config.toml
norm_place = "pre"
parallel_block = true
optimizer = "muon_variant"
warmup_steps = 200
Each number is 128 + 32 x the weight over its row's rms, rounded and kept within 0 to 255. Layers, rows and columns count from 0. Numbers have three digits each. The size before them is the row's rms in percent of the matrix's.

# layer 4 MLP up, 768x224, rms 0.137, rows 367-378, columns 0-223
095:084159133099158169137181164091096102127089061119224147145115126117147107123109186186116142159130098154096175142134136166132194093138249076232124095105118109138122156135159139107135083134128157127128087089160155117132091121164142165085098110116158120166097111080111129138099142158094134142149115114135102161125139141103147148127144169149110098111204103134153152131164170144071116045128100165149130108105198148173143028109141115151112145130113159177064148132104060078142084089158106060108150144122122151135121123080130111160101101131163120187135080139136109118081113114143103105116132103123115102144143124147103106145125171106106184146129114183174085144106127143173111099170
107:084057093131109146168138194078145149126155186193153127133115114154132086102109192096133121102127188165148117142153155186147151063108099139045154135155193129095149108082108107097145086144121100161092139132084083122136131138089108158184106144175159140135060103103148157169071114122119138137107134097102191118134060121100137154099126178122109120174123143102059111130128138088130113126119115118180167142087169120182115155158105175171134068064159134205095111196144114072149135098129087078149131177160114161136082177127102129147178114081122143112134134127121160138193107160116112124096059099099112073160117136084160111156163119118144150113191118114113152125126128122101157166086
073:133115078181154079141125109171100155159120129140108170145151146114125156148153093130134109140126119197150124153105122112147170110141100064094093143089151137136130090115160123061135169118137100132103139120159148132180133116176139101158095084140133150200212114109126133119117141109133149169119174071089099113097127140142121170132091083120092131179113193084125107053121117092142121174141142137126095134176163032125084132179135154088122134101158109132141102182045122133137022134185154167175103165160142194148133121070120063149158153087118135110145095177148178121138136142118135090084172152145110117125109110097161046094147096086103107090167145119117074129080167096133163093092
112:095126052095118138141120122107159156179126105102151136155159141137108137104139115152149122163138116090105125125153173151116195077169080091153171139114114133111114028087088127149112130112147116181069112111127120123122096100175110150148080150115126148138127115159102069164106029085172151119117161144165097078130109083202139133060147095131092150129185112133125109079099122116135152078070169153133153109107145118147116136151105144110126163129102110146131089114109125113207183138178027069205109076086125165111111114154153120089087099155172124054116101116138131108104100107169191047148137133129139124125107156110116081150127078130108093075137099130102164092118122100145187140117
073:119126139159160074099100162122097101168059163078053161109173161124132135153078108134090108105133071131097137099111124150120108160149105118063113112147159132131112144129195134115190069073132118167087158158162116097108109082108178150118088168189173157159061169171189179129166145104141112101139119141130182136175152147173118128165097078084173141127141141129089097140179149163114134162092155150111162167097137150137144121089091088152180093083131123104120166114142105122116048042094124131198133081101077159122102138153110149098094180168117069138073101089076111122094125123095139131122144142110136181135066112106119111157145144163126160166075150131128114139151154132188101141155
111:042173147151121130072146072097142188094126135136143117046124086143114180131127151158069162123147126122111137113156118117091196112202135107147182183149107116128113092166100091067162101120129133136074168099114103162156067128139081189133064140111135102135145103170119160163073120118116177191135166109113131104119103095115067109130181187138178175132134107114139093125096107123122122121127140126175118065121144161128096086202161102181181157136150105153143186139100126089080136105140146155118165108135142147161122125162087099166133093098141118170183096139143168109139184080087124102119110186144172134176073201123119176091143099100113122128172113148104132111064119112111124153134
103:127122127126073144136153137121113147208105125091071126148098163144112140141180121084084152192155095154089079150083134124168145113153086145097091137124102137163147169112099117148164105141088085113160090134072160106150101139139155133154159097148139216118152099127125188017172144118143176208154127108094140154144139132135150096133082180086131144121127074134151078128120114057135053161121127076122118117196082130177089113104108140161081103133154200155105114179145181068115095119118148084104153136130148112085145134148099118108156145135095101171061229102138135102125159108174117103128124108124134119117148151119103122179079125170101146144066150065102153156114138120107140137113
100:146099161109126110119139126129135199089108000092158111090171141178116143122188180143161133126128129058121187112174121120109125159096128036186103125112191146110124151153032094165173162151180138130153147133061117144098116111134166109094136163147139111099105077127121109165186094111154107133158152186140135171123161144161131158137086096083057125130147082068097117109118120160163147161150120110147098091148119133119117114137129148121085117098112154161094098173115119170129069157139085146151043114081144078129138078136151163139122090165124109180085103137150131137110144104122145107093162169125103129126156144177124105108146085146139102110129146066113084097136179168118187117123
121:118208107111112110096107132159101104136133080114092168074082134126119084135166172103121133111139102084170090157172171131115094108077117154152155104123081122100037086105138176143143102191104107096152154184070141131078177085116162143138164172116179179184139147082161117056143108090164130101176136166110141128147118157149123088182095162100142064110122123087147160163168101107106098119144189149169131102073084118172129163160119097122121138103091120192133166115159129101124091155150190107130141168143118117125104124172130128109108130145173107165142177152130104164119129130102127165122165135077095111211142107120095148134075110059081109167126105070184082142088156071124148140123
107:122147120125145116121174156164164229117128126119172135127148117118125140157155152081127101155135143149156106136137138154181121132102072181111058110123100184165156132142127086091160122103130164088092122123120123145090148088134141177101115076155143093193078155165114138171094107141200107140090137179067126106134141153131134126134149092115122146135117152127164096106106099164167125091095132225172156168121141119090134098067107130093149128065082169195180169149082119111085111160135135134102147155169141155130095122218190129109225135145082093102053075155134083110156069168117157144178075106155120126127101093121090134167119130116076171143142081149165136110132122097150138116111
107:105163180056124080152152134150094075076079163113158092105095128151087145141105129137108122131114136096129096168110112149155127152120171156155122083088131131091146078135116100101176140062156184134094073089079128117139149122118152172187147136083111159205148065111122128190125118189104153159101118193173185157089137126110113107139191120136166084140129115145120130072178168104160104118120051148155087112122174118115120117093118133123148119122110125142203139152153129140142122148087133122164164087166116152140200121148107095108129120085126133099092165081149137184135167109114126096174130142171168147170163074073149158086140071178170133122122158113134165181058142138093114044102
087:149177115113114098156138135134143132140149147131130132137114118118109135114131120108151138021063201122156088153153110085122153113099139117124144125144153156115118088081151084142176147084047121142122138085127176173156136197114164137117178140128120125129052135119113123154189103147093128142095145061119144149152137113103090127103087122124136071093146172168172128130130105142149134157137127119132168126093130127110127070131155173095134174180081147162036124126111063107128158144164152108127143050168131101119170117130118156147148121081146098129158049065213150210088121213113150088143089175102149168160090152104114149082092140152125139114138188159134095094174080091087133123113